{"num_hidden_layers": 11, "num_attention_heads": 2, "num_key_value_heads": 2, "head_dim": 64, "positions": "rope", "rope_fraction": 0.25, "qk_norm": false, "parallel_block": true, "init_std_down": 0.0, "weight_decay": 0.061, "max_grad_norm": 1.0, "decay_shape": "linear", "max_steps": 3500}
Each number is 128 + 24 x the weight over its row's rms, rounded and kept within 0 to 255. Layers, rows and columns count from 0. Numbers have three digits each. The size before them is the row's rms in percent of the matrix's.

# up: layer 6 MLP up, 512x128, rms 0.215, rows 50-149, columns 64-127
# down: layer 6 MLP down (transposed), 512x128, rms 0.219, rows 50-149, columns 64-127
up50 101:120113123108125139092136064158167149089172115164077137148155140160150102102147135128103137108123135128123135119151110101139139127108155121147102122097166101124151074167145104139106110129105082
down50 089:138127096149104142165167149119157102124083135076138133148147145122115129134099122091129134129137119112126122146153120173116129135165132146127120113195082145146098108093128169135154128088128135
up51 137:159119110116073100151105158119150096156153149109116118148110164135124144155081149154142162093118103120125180133140136131084127101180141139132114142100143153178135155121155133138149121146132148
down51 112:132118125110103085105089130150139107151123114110130109107120142112109134139100145147120147114087125092143103114132141132104142121121088083100108107128105110127117126120142134106139092148109103
up52 097:106121135148117087101181134106125126172145145104124148133135155102127141117147158123123174118118163103145133120114118144101116135106181152173166122141115109128099144133153138155110104156211132
down52 108:090147136148089113099128147140139126142122113112169133114129134136101106149135118082082117091126137097164146087178163145105166107128160123159134131129180155081134130096100116117119127177122091
up53 104:170147157148107124183095155154108111156131112087136118110126151124096142143097133133113182101127095127137168103139137098109161112159127093098129126114138149116133145126166168104147125150130151
down53 090:108097121162075137102124099108149148064131087102132116110123127123136141160090125114101108156118113126131120120157110135105078115096121120136090162105133116107176144150134153117149122119124132
up54 100:140167153132117141116148096153104115147082099124098132177140106106103144122113136121081138112145157133138132077073138079134142114125110116137065111114125115138079123136166125130133140131161157
down54 088:085131089104121126150107158157112168093125105102159134103104120167116119085108114145136088106110140143119159101137164157125107102162122122120194108154122094124117150105119128147155132118102123
up55 092:128097125180129142165146109126143118138062106103120151154130109128146136145163144094124096119186169131144112148104186112124146126139106198101133132160105125118137108136147114156124110155170122
down55 093:096134133200157121147125122173127133104117129093127123129105136129119181138160107127109159128154111110122151142131116145104112133157123101108147132112114165109130171108146116157120125112113119
up56 117:154134157124108137158143110149110142125086172078100138103133095096126091138136124138142125150158149093082150159107142156134105114110141147122082121098138133125130142101103151161101119184101104
down56 106:067146141141139086137113140101080145177104114121110078142134160100101126140142128140123123105168096134146135103111154124129136135112121149137149135136099108123078128174121146093178098126105144
up57 104:108141147161153114129128114133115101112149107122127097153123118111117061151175134142121155113115106175098109125129119131130145128114075118088130088138174113168098157122128111157185143120151173
down57 101:085145154070095144127130112121119152109145119160171141136107167093091136093101116097088075093159099100161118114149098119117133115078134099173099129132145095120141104110190146143126136179127116
up58 106:162132083130081150123153119077172128132106125113111146095133118116119159112122105138121093160084112128093130172146150145119141152136109115152101190140143136129110111087149121141164121169111104
down58 111:141145087093129120147110164139139155109150141137146133143108131105112129179117108129150083103166102173121101106145190088086145120091132141135127147132162149108111107124142098131119135150126115
up59 100:102148095103171123157132134105121101129150143134090103122121142133125078137136153080150071074154141118135178137168141164121175097125150096097091158141117116104148117135101155119146122132183117
down59 108:155141071111160119063120107108130145136151101069126163129103139149143160136115105139153147098130080090101125169095115177146142140140126099142137100069152167143102115109104136135119176103119148
up60 100:104146135063096128133102151148136122142147090124156167089128154122151140130125144132158120119159109092128089111130131126146110114163131111153140147110109148066142141150126151199147118139140109
down60 098:122178103122108108143210151153146106075129161092115163138121112145138107127106168102119122126095118140138098173155135114145121109141133130135128118145111145154144132169142132108141121135132133
up61 091:122105109081164096149180128137129128111103122146157145132101103130152075158118122126151131116076114149137143107136107081128140165147145113074118119120114141139106139133147121096138089086146111
down61 104:191101071112118117150178082119126138109130118071123120176108090128142092114106137125129099136102109152146115098110131166109096149133143116132104117128145117130098131161108155144162145093140109
up62 100:135134160069191115099121146106114111127172106123120141102144133091102136142099149083095115096116154112133120149085120176101133116128139117169119090130125158129128133115123122148131124150107126
down62 104:125086147114089127115167133123137156101094132120151129144131100151124152121079134175152183145138142086093101151143116149124101136081091142132132123135169120112093111140120142151123134153136153
up63 099:132092121146104149140131103114147102182123096118107130142171102110164129139132105103139121140146153167118075137137161152104110125133154110120123099107111155151126108098154139107122105161091157
down63 104:093151099104099135142151131138110133138138147120164098129119160126130176123106108144112124141111109142099122137126108080130163071104100115132143134137126141151119110114138172118103134156103141
up64 104:137139123131118091149154126164144069121089132114143105141119148166098141128141145069118112096097158149100128112074112132162130099139141125105163156131141117131134143128145134126167139150117126
down64 104:105133128107153135158145112127089147152110144121111113160121105079131114160122170145100098072152127171143131122109120132111140126136135079096102116147149135124123095124131078059133150130119094
up65 098:110139112096154142175129152138103100099128135092144150160097125127138114125128106127156128138099128130103157160130145169154156145115137137133170122106094149138114113122141155179107103141103139
down65 092:116186118108135173149124114138178129152122126140138121147129142139139148139136123143141114166110151111160130129138124141124161113093133137161167138161153129152122124094119071104145097119104148
up66 115:142103129130137137096170101146155106095104089119123139096106117163123162103092098112093099126105144173123113152173121168139121148136132133144149104128072139149090128136137044131141136141118139
down66 107:079140165109133126092063142108174134190161164170171110143162118148140134152127090152186108170117144055138147142110142108137120121105152135121130166139152109115124099128137164119115126095126117
up67 103:155090142144104141126119106134096098102136160152105177098105136118118098162159166100126139141132144138129137146134127110105130120134111103093123124106121148119111160085155133136101147116155118
down67 098:150098105167138154143173109136154150160114102093081172140111134106138114167145089169115161167148154163145089085106144109118126103162092147134117135156119137110137182152136090127163121112146103
up68 103:166143158151158101162158146130152153146115178150121159082110106121146172112081149049123090079108126143136166128123144119119098127137136138108102120133096092133142101135143133128112147105130113
down68 100:099142121139111127139118147137153129103137138118135138071143115142099115149154099157164138186106131128101132126123160091123140119126144138136132160123138148084124105108075109111161134105166108
up69 100:153080169131131119114135136089107100162148177066142127161134093089112131131127119131176148112162100138120111128126156153096172134133149115158155126161106129141134118090138161105162157145142128
down69 091:155131106109138139146111141160144102118101126112159073138115136116131120131105134127140116117132145131128145135116115162160168119147132150167114154130128113108122114120135161129135097094080123
up70 102:170089124116118159099127153125099136128142118105126120140099129096123089137090185114117135116113144105164115136105144136105097116116094136092125183105156166112157107159095096129126113144143115
down70 105:131099102131171130153124119149201151123051105153152152115124131123134112115100144095124134118116089146122171126116142089124127132155173108095150160147130127090122140126103130091168129101103117
up71 096:115132133102138102117124121149085155117146111125116140122139146133153129150121099089130135146114122082149150160117154140162171125154169110133132080082178099135112137124152151152127133121125134
down71 088:117145142189120096141121156123117132106128120118138121131103092167121135130095156117127083137153121117102094136140116095127129111123115138112144166157095111115139129090118187117134124106139137
up72 115:089094129100109148102121113077077082109116159145119105134107124123106121139121127139105147150141101118122113198112124173112124133159127107110104138119131107144106137122157108079131133128127075
down72 105:120116139082123128110154140182126171130059115133148127150120148139149092087115105155164128124142205139152124136131165121072123142130159110091118083128121122140134094096127111133140095142101113
up73 107:162145146083094111111123135114102178077095165160127170117118103135123110091157133089129165124162108162104100134109125118102141104069136131153144089082137168108144162086100158167081134177122127
down73 102:164107121118120112126104148149137124119118165111155124122147127101107129134111120139091112163120118119137139135124114141113123114135128100116131072172148137105135165144139137088100112106102138
up74 105:103162147093143143098138099137133123108124140135172150112085124146130110105124166089083130146125121106138078107114107147132078161144158163140120101144100108127164084151128105123154107148083140
down74 097:126125126128143132182115107140138156087111145100161170101178144130096144146109112156120122132155118092096148083147144111103118147144135135127148126166172163135102114111136138103126150129133169
up75 100:161138118139151079136117142115088138118117160135130144124090127126139131179106124141055097124142119149131083117087126129157103111131117108135108120136139133123150087101163113155115147111160132
down75 106:127123091133096107095138126118160153100154133126155176136134151123176122071139120121120145119109132134098144140109155140119109134098150126132096119124098111131080110103109133122125126145164163
up76 099:097129163126132158105139162131161155145139150092078151162099150132167135165142131143167159150112102168104139129147154120115131121077164100133118142119128085082152143125119070090120139151133116
down76 111:139103133148126144119109189142091123120111137126103124131123145137144133127195153140115148160157149098137112146170130155143092099146144116139161072070137165114117128140123142150099112141103117
up77 093:130140110106129098133128128068106136099149092136120092119147178133096134090124151132153103117134120180121107151097130109147160125144114118130155107148177148131152138120124121130125133148131126
down77 096:152075165130147170097068101135135140086139136122171154146104137107124120153150135135118120150145124096149081121089120135110154127133145126155112153179089104158097106131109172119114136103126122
up78 095:139128113059145124145166091121066085113142136160101130134129144131109154139096130109129104119186111091144138104143169123135155134126095160081123123139142128123155106144150149133156123103155067
down78 089:101119147144171141123137124087113137111146128130150133084088106152076102152078092138126145131144134121161139137128149091120146136127172098106126132138157122101153133131115108134133103064134142
up79 099:120149125108134079158110132094097122164094132129129129141116142158124097156115126124140149142115126086111129121130140119161131136091148098082150134084127134152095124124102182163175123128107133
down79 094:127145157153121147135111119140111179087142145081127120134133134052165138089115111122109138134136151137133097114140105126149121110130106141125090137130121138106137126078152113105073145124139132
up80 093:133141130088158127121102143136080084124147144175093159139117101142106181164124131083138111124114123153130156139125173095181117128141136152105110107127118096127146132138144131101139148122151127
down80 101:112132110108101123133127107175109143120149175121093098134109083105086121175133118148090136147112170127120124112128139101125110111118124103100136135117150096133136141146158142124170135155151128
up81 095:141150135125112106153147133127097146117106140153129110111122162119156119127120131122125118129148139098151135158196116129110136150127137141114118100151122077157156135117161082115141146142092115
down81 103:109072107136102149177148086111106148130160117130118136177126119117115134104109189136168135120156152156122146098113179114130096187133104139112153108078136166107140145149154118156125158099106147
up82 088:151106114151143117163099131111145098106108142079126133131095177143123105151164167110126150124090103097146206109129183132146144127106135092100151136135120144152140142130136134116100130125108146
down82 091:105140142143085148072107156121111158104108109142150118135102098163120173124092134144123127085114144138093076096103112129088122068156127156143132098105096127125119115092102099074124151129130113
up83 085:145127118146131141110173133119117114163110108120072142117123136126131094109173128118092125146151148103132156144122153120126110108118165087145124156155176096133104109120083121121104166095137147
down83 097:110138164130099145161142123116086123137128127142113073125114127146125107100139164132131151132126135108138096107138132097132151116146166164171125136171114097105119148119109145085151120093133105
up84 102:157148127117160160148155131166095104105147088138119142116084094141143108121140146137095158150163124148135144082162118136107143105141131080101138126143125095136087135170111123170144135114129193
down84 102:157138146143108171134157131134067140153104200118122135155146155158095127182127146152135111101107067145161127095136136121135129122129086126131128141110139139141154117117134123103114172130146117
up85 095:131141118186091099161109137142087074120186139122141095126137128141115118147120102119113134135125160101115117093126132123137191112094153087169152124112140204101080152128136146095116125103129119
down85 105:140113146088143133129161127122161111142118132155144112169150118143150104150123111133132128104148136149085122129155126111114148086118146158107109137106127131079128098148126104106124136160137129
up86 091:128163134088142120084144108178129115104115126118117143125103103114116199093110093139101120137134150123180122139138165119162160087146132096114143103136111156124107147134136139149115141157099140
down86 108:097091166118154117087128089130167119129134115123145109120108135173130133150173126124116141153135174157095104114109137141088143172111146138106115102102150151123122122158106111136147067159111137
up87 099:128154102186137161124137134149144144112071126155131158098122144117141112132117169155152118126063110149152141125121130104146147159131118097115121084184083129111118121181126127122110132150139120
down87 102:162112139099159134111122156120154162145137135108202122122110133144133176143138138121144166160129218135153119147155119130131136099117189102139121129089133139116139156134137095135158121112126146
up88 101:124118131119122146142121131142134097153096142159130135122137133117155093137130142174134158110151141091121153130128157113113193140167167131143108125150102151153129092124115150126176146145144097
down88 096:107145085063099105071152122135122121127138137133123135117135083109110161132143108141153115094122137124156132099125133131127082153119175125138123141141101137132157139159127112144132102124086153
up89 106:116141129132164146120157117166151142124076120132145104108114145105090123108144140118128128128149126173175144149094140155157123117168126149139159125115162150137123173107106141120151155154113156
down89 106:090169121157148092145135114142102138104104119108115141162148142147125094109122093120178143147082120128080144123149096089109145096153147127121130137104151114126187109117125131151106108119139123
up90 101:120119173115101116158165132141132129113153121172089154145150117118123119134127107130108115088138109095130128151131098129106147131124119158140078097135163127156149179104099146152151168116074148
down90 099:145139142172149111121153106145129108115133107137138125119118140097092129113099157091096135129155106126094103152134130092144085115152188112102106098104136125140119113111112137114122151088152139
up91 100:120139108094098143096114150121163153128093141141115109161140100149092145115166091139136159159129152151164103099135174126173131146141132137114109157185119139101160101150134116132115146120159113
down91 088:162105090123161114165117130062116085110123098139119130119138128117130122121117162120102105144158116075131138108098135120110108107139124122162127124100162150167105132146111124175114118125093143
up92 095:106121112140121159131123147127159085111085102064131124146089112153161117137146139129138153156122142140131118172130122105099179121165144127097132087129131128107121142137158145127091178143120123
down92 098:155126152142112125111109091157129138121123124117111065115156103111117114139105153103084163120139120114160110156091116158144129142103106086158100106152155169146149122162172120137141090092127147
up93 103:166134128139149085155130144111108156134090150171124092114145158163100121155130159136118151172097139116106165102088125132137112154153141134163142087095135138168132130120092139151132130134143123
down93 104:112115100115128118143134122135109152100157123096097097094130137147097126144116077127068131137101117114147127175167141158126130134097137068107149093161108133145086126127118167138075105140129130
up94 097:107153086112084133115131132114074158117123124094159115133093158118152117123150134122130110149124159135150153154145139158071108153117122061132099077134145148180102164117136140126118100107119103
down94 098:122146154129156129104138165148150118113145116112139141127102112134136151141118140156105116075162137100131154143087131116102135106087133156123130171135171173068113118146169155137120153135138116
up95 106:096170121143144137147089132165123100137114199159123138143082110117141117133168148157155139111131110143103142140119145171138085117156159118165147135124118120142110154085164135093118137160181135
down95 099:161084143156175122078136124150144155161116093141132133107117150135128188117158153148110137144165144169089090125113121137112132130125110137132135139109118119083133172107150150170112110121100107
up96 104:144160118115116099113148105119101160087109099136177140134173148122126128101107160126104128131157107127094165133140148124153119162140149150134118140121150178138167153167146127095170090159121121
down96 101:116122152135159142143085122131132100150158125115145106110117116141135147126159100182132134139096156157117130124146158161149108130119117099140104148157106088167087125096133116163141145116146131
up97 102:142159151100101093087137090145122114107124133079153099106134109106098112146163152100140154117112125126123135104143139087154111121144105133141143150197111117176130152138128104076180137126133135
down97 110:181172118138132138167080124115122155144159137110122120102149120136141115126160117129114136168101127087124146123110142101159131181139108115123144126113141159086099157131131140176108118159158146
up98 105:140152122129115144117123094167119117140142132107123155125115107151112102133126144087142122126123127131128147105112110140095184124103119127125110137160079118127131142133141086104130107134100132
down98 091:165140154134145143104179137124089118151109101120097164151119119075105105137132114129151141114151137166120121107149141112123124122125149143161126089125126097175120139140141097177115138114119075
up99 099:112120141121105153127116115151095157120134167145136123115083154178124148080139114151098104149134125159114087130127124172106136166137121079130091111121132131130114159186128106140132123110127135
down99 103:126116126108103136128097187141128129116131146134142122114152142143145137136144144120138089138149069063147139167138138162157160092092109125146102162123118115114120091176136146112124139127111145
up100 097:139125128127158145134158098139121123086136114129127087081106100165127116123121111147112100135130138068159086107094162126109120115156124145135130122165123109144145130124164144138138160146193116
down100 105:135116164112172160118106132124140131113090145150113132103124129081105124125162104134092147127110113125137116115159133130114170128131116122150141136133131115123148169197132135141132126153131162
up101 097:141094104156088131133109133118130130143156089129140135109181116115095095149124145074097134092141136101126134120091124191125100122108135120102128127144186117143153063149114147163153124115162152
down101 104:170107151146146098091116113099125160180098113080115147107146108167122146146124128137118117120108106144109120142131169119093169117104078139144077099089122114138144112134152154143129138163130147
up102 086:114135110134126145142155166071148152125136119142135112128172116151166113143139095149110167122114110133111105126134132088068125141065122115123140134094118135081125110117095135165116125179146120
down102 091:132144132134118103120112109108101151091115124125133120158116112118109129129136095150120152147123121118138130167108105175127090167158159129120165108160148155138149112078121145151140127141086167
up103 102:097165090121150147130142125099172097149134153139121141106095099135128148092155151138127116146167118140156110159150140132166137157098108145135058125122162133093079104105127135136096161113142113
down103 100:162153107151122131114148079102149177111084115109142137157154139120182129098122120146129114123124149117125135102085102133097175121154145174127104135139098143105111135096112164156172136112136141
up104 090:117173162103109113170126140134076117121148117177156163155152102149118088089148130112097113096106111115132107149117104103152134098117157132081124110149145125119110157194124152166124130191132102
down104 093:101138115138107111126117132175141151150155119117127085171097077129094146108048122124137138145126129114113106112137137139153137137110096121132068113119108105148138106148122128168131154084106093
up105 093:124120145112086146181119083161156122171151115161107112080112112134164136100135091092148174125135084106097122083140130133161092133120173086119120142157136095151148098118161138129148119151153101
down105 100:128131130131123091093082120135102180147156143103135122102112118165119145120123103096118142161143139171109090116153133147147112121100109130127092099149144116126148106125096110177111128128146176
up106 096:128141164144143114115098159106159104147153145118145057101123132125147137104161127097134130103126094109106105135115127140154081140127127136123190118112130135128090093157154147118148151138161093
down106 095:188129129118108158142154118145133144105128131103133136170186135142077141106123119133154160127102113139131105119122115127136133092130118133128128075138129133135143114091096108089157129111147132
up107 099:134185114109100116109144132163101120097110154133083073120144122102163128066118132172111150131170143095103146090126145126123107102143150127085108145094148127091152112120115117174129111168109135
down107 105:147117149161118107115138170131118131165106124105129149106162177168096085132078101129159104115137114128123146146161110164114172113131129081127099106151142079146143161107127115124120107122158159
up108 101:150121125179121136117109114147136131164134114102126125116115111139101178114102154120148091091155167144115156130150133119151147109125092128111120165126168157095093122138107112142073135125168136
down108 109:114170153163135091126124108122173141120136152130163126096139147098130155083099123133167140127135123092096117127108118152128123135124136090127144161098108103119132115143150121144115143095147129
up109 095:126125134124120150115162129141122110172127145072106132140129112090124094159110149075127119127131107191095115148124107130152171128114132139124163135116130126134135130094138163151147113144095104
down109 090:091142106103110144208130154132121150144158121117146097127111132148128136118128159105155167116103141129118126100129127090107112100092120119092090084130107139105128138125103137109118182152103112
up110 105:123168110104127114122179137122102101136118117158095159133157148117100114118157158119139139172114170121144095116125143139121163113134148155110090159130124111150127099133092148118104112134096130
down110 099:121122187124138111152138120138164116129144148135107141141105098109173147127086135129118108133134131165148158121118121124122118175154128141127168123100125148106132117107136131111108118115116107
up111 108:124152140130109077114091144157048114129120168114107141161132136153131120110122138131112149127134145195174099160122133168125116119177130097125112108115101147113145176064121164125103149129148115
down111 115:100168109119126132126167136107073170148088161091124119113132127107135109141136118146132105147128123154105149134129112137119130124132102128170127055135127112165151125108102129070128142137133136
up112 089:078102123143108126083113125161140101127106128129112123136183115100121120105154174106142109140129148161132110145152153161108180130166117145121103148117135141172093130085120136143136132149133086
down112 097:150144091121120150110088129144102122143138093163151091113141112102092174141071085154078186089120103102108105172158154093140119146154153125126139117141118130158139121102081133101130097124152156
up113 099:151135175134124156087110135159126148140093146122088199136142097151119129121115093115079178130144172121098152128077112131123104106150112137115139134106111133105163116127157070107122122170101155
down113 092:116121148166136152106148115171123107145154106152121127122124120154141107104150166126158094155126111138111125174112136153138123131134137093151140167137142161134155142138157199152132126097088112
up114 092:170127128142124149094133116147139121126128123169145081150118105117116121097123146093115094147149140151155113141128177154149100097144107127182141090144124149179146136110108117116107066159124165
down114 091:095110127100142102117144112141153077123140098104116136099119160134156142119144125145186116145121149087098139149148112100124138157138154117128208143182104149142114154164113151096137164117142124
up115 098:125152114105145129155116104141136091154140157113124112118150166145124070090108076142120151118149084170136124151104102143158168133122171114152149116128102133118117109137086192139111128125101096
down115 092:109135133134096091130166168122095145127120141099117107118094122147128101125133143100158112113121096155125132126131091156126150155144123138103121118137107098182126132087142163085127170127120131
up116 113:123119118130150113131129149136127150117127147098140091097156150131091172113130173139152150129128123128121143134126120171107150142056164100127120147096127077163110163138149140152118127127134120
down116 103:077112136171090116116113124123146137134138115131130098114128117146131129116145091167111161121151166105123148121094132118173126074152140095175140109127132161140111134119103176122113136118152128
up117 090:160121180172168072134093131152110146144094135110168139114139118144145095116152143115110130127159079145152086125142148156122108171162134094114138138139129139154177112134109091114131103121113148
down117 090:124099132135109160153159137085128124139132163092132090141118124111150107126135172191184144113088200095080159136122102119100148102149111145149097119130152115145137114129104133104149134122109078
up118 094:159105131133125103145104153065161130111100156103107155098133132135114126121155129118123134127164099107134075099137132141170120127119099109100101122121142123132138137161111134131167146124118143
down118 098:102138108132120146134149115154122085138101162099120111109112121093137153129129130125114123171166153150126141090171123136152136146181151113127131103136128110102127130101124094105139127157146151
up119 103:110135150195109156132134167152132140146098154106136131122076134097057095173137133147134110115158186118103123116108115142112118145117163125112094099108123121129139122139082093151118107116112090
down119 085:128121119131135109150108140128100116158146122121124150116147162096128125101152159121105128084109072133151161145102155116131124126109106113135146147192098119131127125109154121144135148123128116
up120 108:139141093147123134107136121105138111128156107103120128114120140163103154152138170137090140148167100138120136108121161094097102168097101142169137131099121105132126094099148136105141108165122105
down120 095:094117157151130102139123143145128132134126119139168126133125140118166114113116073112165149163115111079137129163171090119123138134098112143102105141131090107148100103131117124146144121094135131
up121 098:140130142142123113123136122107114132099166093119105116169137101137105143135139123092132149184165176130085088135115137135164127121190133115139119195149149134102171126144124140065119123131142154
down121 085:128124164135127127135157148133082144092182103103121126113149116150153133158147156129138111151137138155164119150089139116162108149101141124119120172136092135162135161123137130102117101135105159
up122 105:164112119115154123130147116171144077144162145127138102132142122108133172110124135160174148112129114145143156129124101141112112140126097113151144136126104111114113158114164080147174109137154131
down122 099:129108127107141115090140125138167130135110141139115163131140132153138120128188153138166147147143134163108154113173142139090128165180132120134116134142092095110143111127081106103106152121091142
up123 096:133108121100101097156112108119113092126141111149117149146099089114146123149130141142146091154148148128131182133131137130123120089151116116157160148159102153143075114175175134136124174115082111
down123 107:155132182124131134104121093167162101117123126163118136133158125132149108115176131100118120116120107125155149120162144109115136122103080108142104132160116148086148136132194164184106134153070144
up124 093:113158137114138102144139140116141121124169119092110083080130164108073118151135117108110170124137128142135134105115118149148124169167121138090148125118107138152165165119159156144145125101122131
down124 100:128131113147147108146144134073177147109098101100143132116131114105114152144170156157124104133120104119121134115120104152166120074116136140174130149103118111130132091120144174136133129154187131
up125 099:102204127148101078200104131145109135140115151115151153129144118161119140142098131124141107159100144107146106107138128123120169118136127137122186171121098142098118148122116113154125179168123097
down125 098:172130140103099178102128153109095104146150082114135126166203100087119114119134148167144157140106117121134127137099131124169123144105127117158127085099105145099161111105112130108106107089132132
up126 101:181099133160107167113144117161137132124139150098108149144155075107135161117170124098110137127153138086158126103114124089095135151145130111107134083132120096128133143113087079128180103143102161
down126 106:124103111095105113142104128163117118141128176142151131095078115138144140109153104132145126111110171122120109114128119118116137133121114139120115116152099097107109146167140143145145091128167142
up127 095:155144151115097130181182099128105108106134110104087156137145131123116127072129143120128155085115089116149119128130134132127179101133132145130105133125132128099169146138108081119136102134158136
down127 093:120134113139142136108134130117126149098140106137146105126121146157139119162084118123132113151133117146111108158122141093146092134067105125106154116154126124128137153167120154103149102124132095
up128 109:129155155141114118153123135148161093128107152117121141153132179096143148106138136088157102104145178091160166096162091126131139142105134120124146139177104120146152115169138152172173112138130132
down128 094:149085119120128065131128124109136187127151126106154154119116148121154149124126112149110161133123104119123100162111150093091112121167129141096128130101116093118141129156112166137121107100183125
up129 098:106121130101154154122142146106164123119147153121160102093132136104106119123113134157151111080115151107131139097160128086150103184175103178114161126154121136119147174153151100141102121135130108
down129 099:148138110081096122113143145114113141123152123142113137133060125132145130145139121121102095136118095126133123047109104143108157086116121128132100125107132119090139080136158140074112138133140120
up130 104:114100121148124119147093164103106099125142156159154121155188135124094132113116160142131138138120117158160155102120181136153110099143129134152133095104165112132143118131144125134107078163136129
down130 104:082134086138089136125134144160124156179123131145132147150154098103149114136125136124121153113163139130116092114120109139083100174145169117123086134144096095113137160131132127187120163145117123
up131 103:140129137121104162116109118122141118090174175130117143096142150108143116116148152162172109119130089102168104110135100134111114112141119110145105109127108097132174157151128104130146119149128107
down131 114:169135109139153124105132121144152129160076111090148116107089107102126152126143145140150111079152144123122135132109126145126096111132146106161089105140126109081142146167152140131180098149135099
up132 097:108137133140097137126124133147102119113109106158116132121119115153093115183109155124152106190111149077112122155071123046111168112143131112165151101166153150168097094114154115107110160139122105
down132 092:126113117146158113108118116146137175128116118112196127102149142142122128122105122138152115117119115126127161132159100135096066158106133091102136137085062156132132141150130151138132144123145143
up133 095:144111113136140117129099098113165119113153117132147171163103124118196103107088119086108096129142114117156141083139120158120154115129124161152149143125128143153108152136136104106111138131120137
down133 093:128123163142176125131104101122099109096159141138113130142134125130105135154112167118114139085117108145153110117115077118120121114124089085149120086124098115104160125150111161156172126089147113
up134 097:132115133149109105139150129093099114116104180106130125108131145142111119106122155083129165123162109107070145100125133100205102114132127134121111153126104143159137143152119120129100121183135138
down134 091:148170198122156145144131104119160132138128174143090093180142170105146158118087157128157134155156154117142098098116109132102156123127106137131121145095120136090129108111136121116126113118119151
up135 100:173121108103163124117117182146156126095188152130123155118122141131111093110108091166166053129159119173117096116158120100136163185128151103123122149099127139148096141120092155123100135126138110
down135 096:099128169182113147137119123127138119141111134134139138136115086113094166130142146132111185165060156143104141134112141119157133079169132136121135163146114105174117154155106112116113092114144168
up136 105:130165150150179161141163094132092082136123156148096094128114139115120123137161153121114110132126121151122135131157139120159146195125123152095080095094084152126116114098161127133132133114100149
down136 101:127099147131126120128117121149067114157087135145144097121086148095124123107110168119132130112116138150173120111112112167114100127081131176169082155113118153147101153115165129106139129161100150
up137 110:115131166131078078105128151133104142104106151152130155140132142106156138144091119157113136132163161073117116088113139138115118100128139130124133104084158100130122110118177121104151140139137093
down137 102:128131106110171115147135161111137131126124147150102114152095181150172124103122170155121147128128127122135159139098104129125152150152090149138137126111145119115160102095099190153123121100134142
up138 100:133145137155135146075126158099084113142131127131130104153148116112127105134098155142134145112166142129110114117168121162093140125166136127128119120166107170165094153112138094129146146079101121
down138 097:181141131096150178104162123172153122108122122092133152160113129120126166103154122128099160145127112100098125120135150108114148133135120137124147081164099100071151132131134117136149123152103141
up139 099:102133156111095115123103098174124160167135131069150103108154102116101082123128117168107130144121107126137132083092137140151118149054114140082150104157126174171162146159110102164132130177153085
down139 091:143156122108118147133136129124151086121130129135132140138107138133089185141157094111119110111125124151115118162150108101120116095171128118119093134114157141099158134137143178111128136158159104
up140 104:096123116111084156137128165096073169104125110108111136162109156098137104107101128122155123124141152124138135111124156131138146093148101097145116119152137169133120185128135125138128134130102127
down140 117:102097162115161172087093126157094117142128094139138144129147098091167175095097134111145126138120136121115125161064136147096107099117107145131158130145118121104157127114165161159118087157134157
up141 112:108144078151079148094144109121146103181133133169133141094088176099137178130082144126126158108126124113139115117122134132124119155180118127182107097175123143119150119111173110116158133162144161
down141 120:101185106120146112107157118132158123132140152123111119172078129095112122137168154128122138119110161160087126127162162089130114128137145152101202130138083109100103152125105100156130164141149120
up142 103:137142130103145111123144130104115178133175141133111182184086125131104149089126141128138108151150127129114135129152130124149111130165143137124161119090127147135074152111194155146100105101083110
down142 099:085179155172128133122113116179156098129144124143099124133099140172107110134138102169166133096140186100121106140152099173129186145109111115154160121137157107146120119139146154115132089143099120
up143 105:137120144139117158123139133110154113135169104105091177141140115117120094130134132137115122092126168105115153130128125162127098159132120143165121097086152122140100170108131108148133132090119114
down143 112:138184135134145063158128117101137102099137171103120160129170100115125123121111169125152106133091127130155163126154117141124148118106114141133111115099170145148129088164160155148135126155110132
up144 098:130144084096113184101110145135103103104155167122108110158133105143163136121134135134169116129093099181143098118146146128108151156135179109138131115134135135162118139106165115153144131140146131
down144 095:146094147129124101104147070123147132163132108148131167087095120142153109155116149173118131136113161101131127121138139103141164158150110184136170102136118091119102124103106159156152108100094097
up145 100:130125118110135127158153111095156160098130147124095100098140113149170119126148091135140138171130096113118125131106141125172130137131150083147130159143118175137114103126137132142108161137135108
down145 103:111135101164131145146120111099098138126150105113205117105104073123124103124146114141131127114133122146099132160106108121140094151163173154136136097121157137113105086144120163087078141125145129
up146 108:138118116126145118117088075137091120114190123131136116136095072074130100136138133117143105128161120127160160106126160133103144137116076149143140103148160102129123125161108137124127156165126110
down146 095:123092107108113125107127154101120131146118162168121110162113178150131165123148124134145113131124100080122098116074167062115092110119141120119098126105122159131103146108103129124128091094090133
up147 099:124126110132055136157088155115106151134127148136129117082187113115112126137144105142143161151127119132144128115081181135122106100078154126144130123101137121127089141131156117150100106173108120
down147 095:139121122136089118114133071154131179140073150139125150107122161119107136098146111109127095098148109178101120130124115115106123123093154161115129091130156105101130125094111188129162114118133139
up148 102:153138120182103130109105129090137120133149136134123120123136143147115141129127136100135171124142086135203094154150125112160101135130125108157118109155125131129089154101119093158107193133163119
down148 113:136114142120146164152134144119144161166139140132153078109114084147121144117122122126134101121157147097147108146091094164121136118153138121136109081130130094128106110135174111133125131172094132
up149 095:146154098120174110119159096126131109119149107116137109097106133128116184136120080161104154109113162095121119138172104154172161140088140132128150152123149123138124170148120111160150072178125138
down149 113:159116150116097111168136129135138151113170111089148136135174101099142173156164149158145122141124188148144106134141118104103153127124131145137145129123124121129144097104131118097134105118148133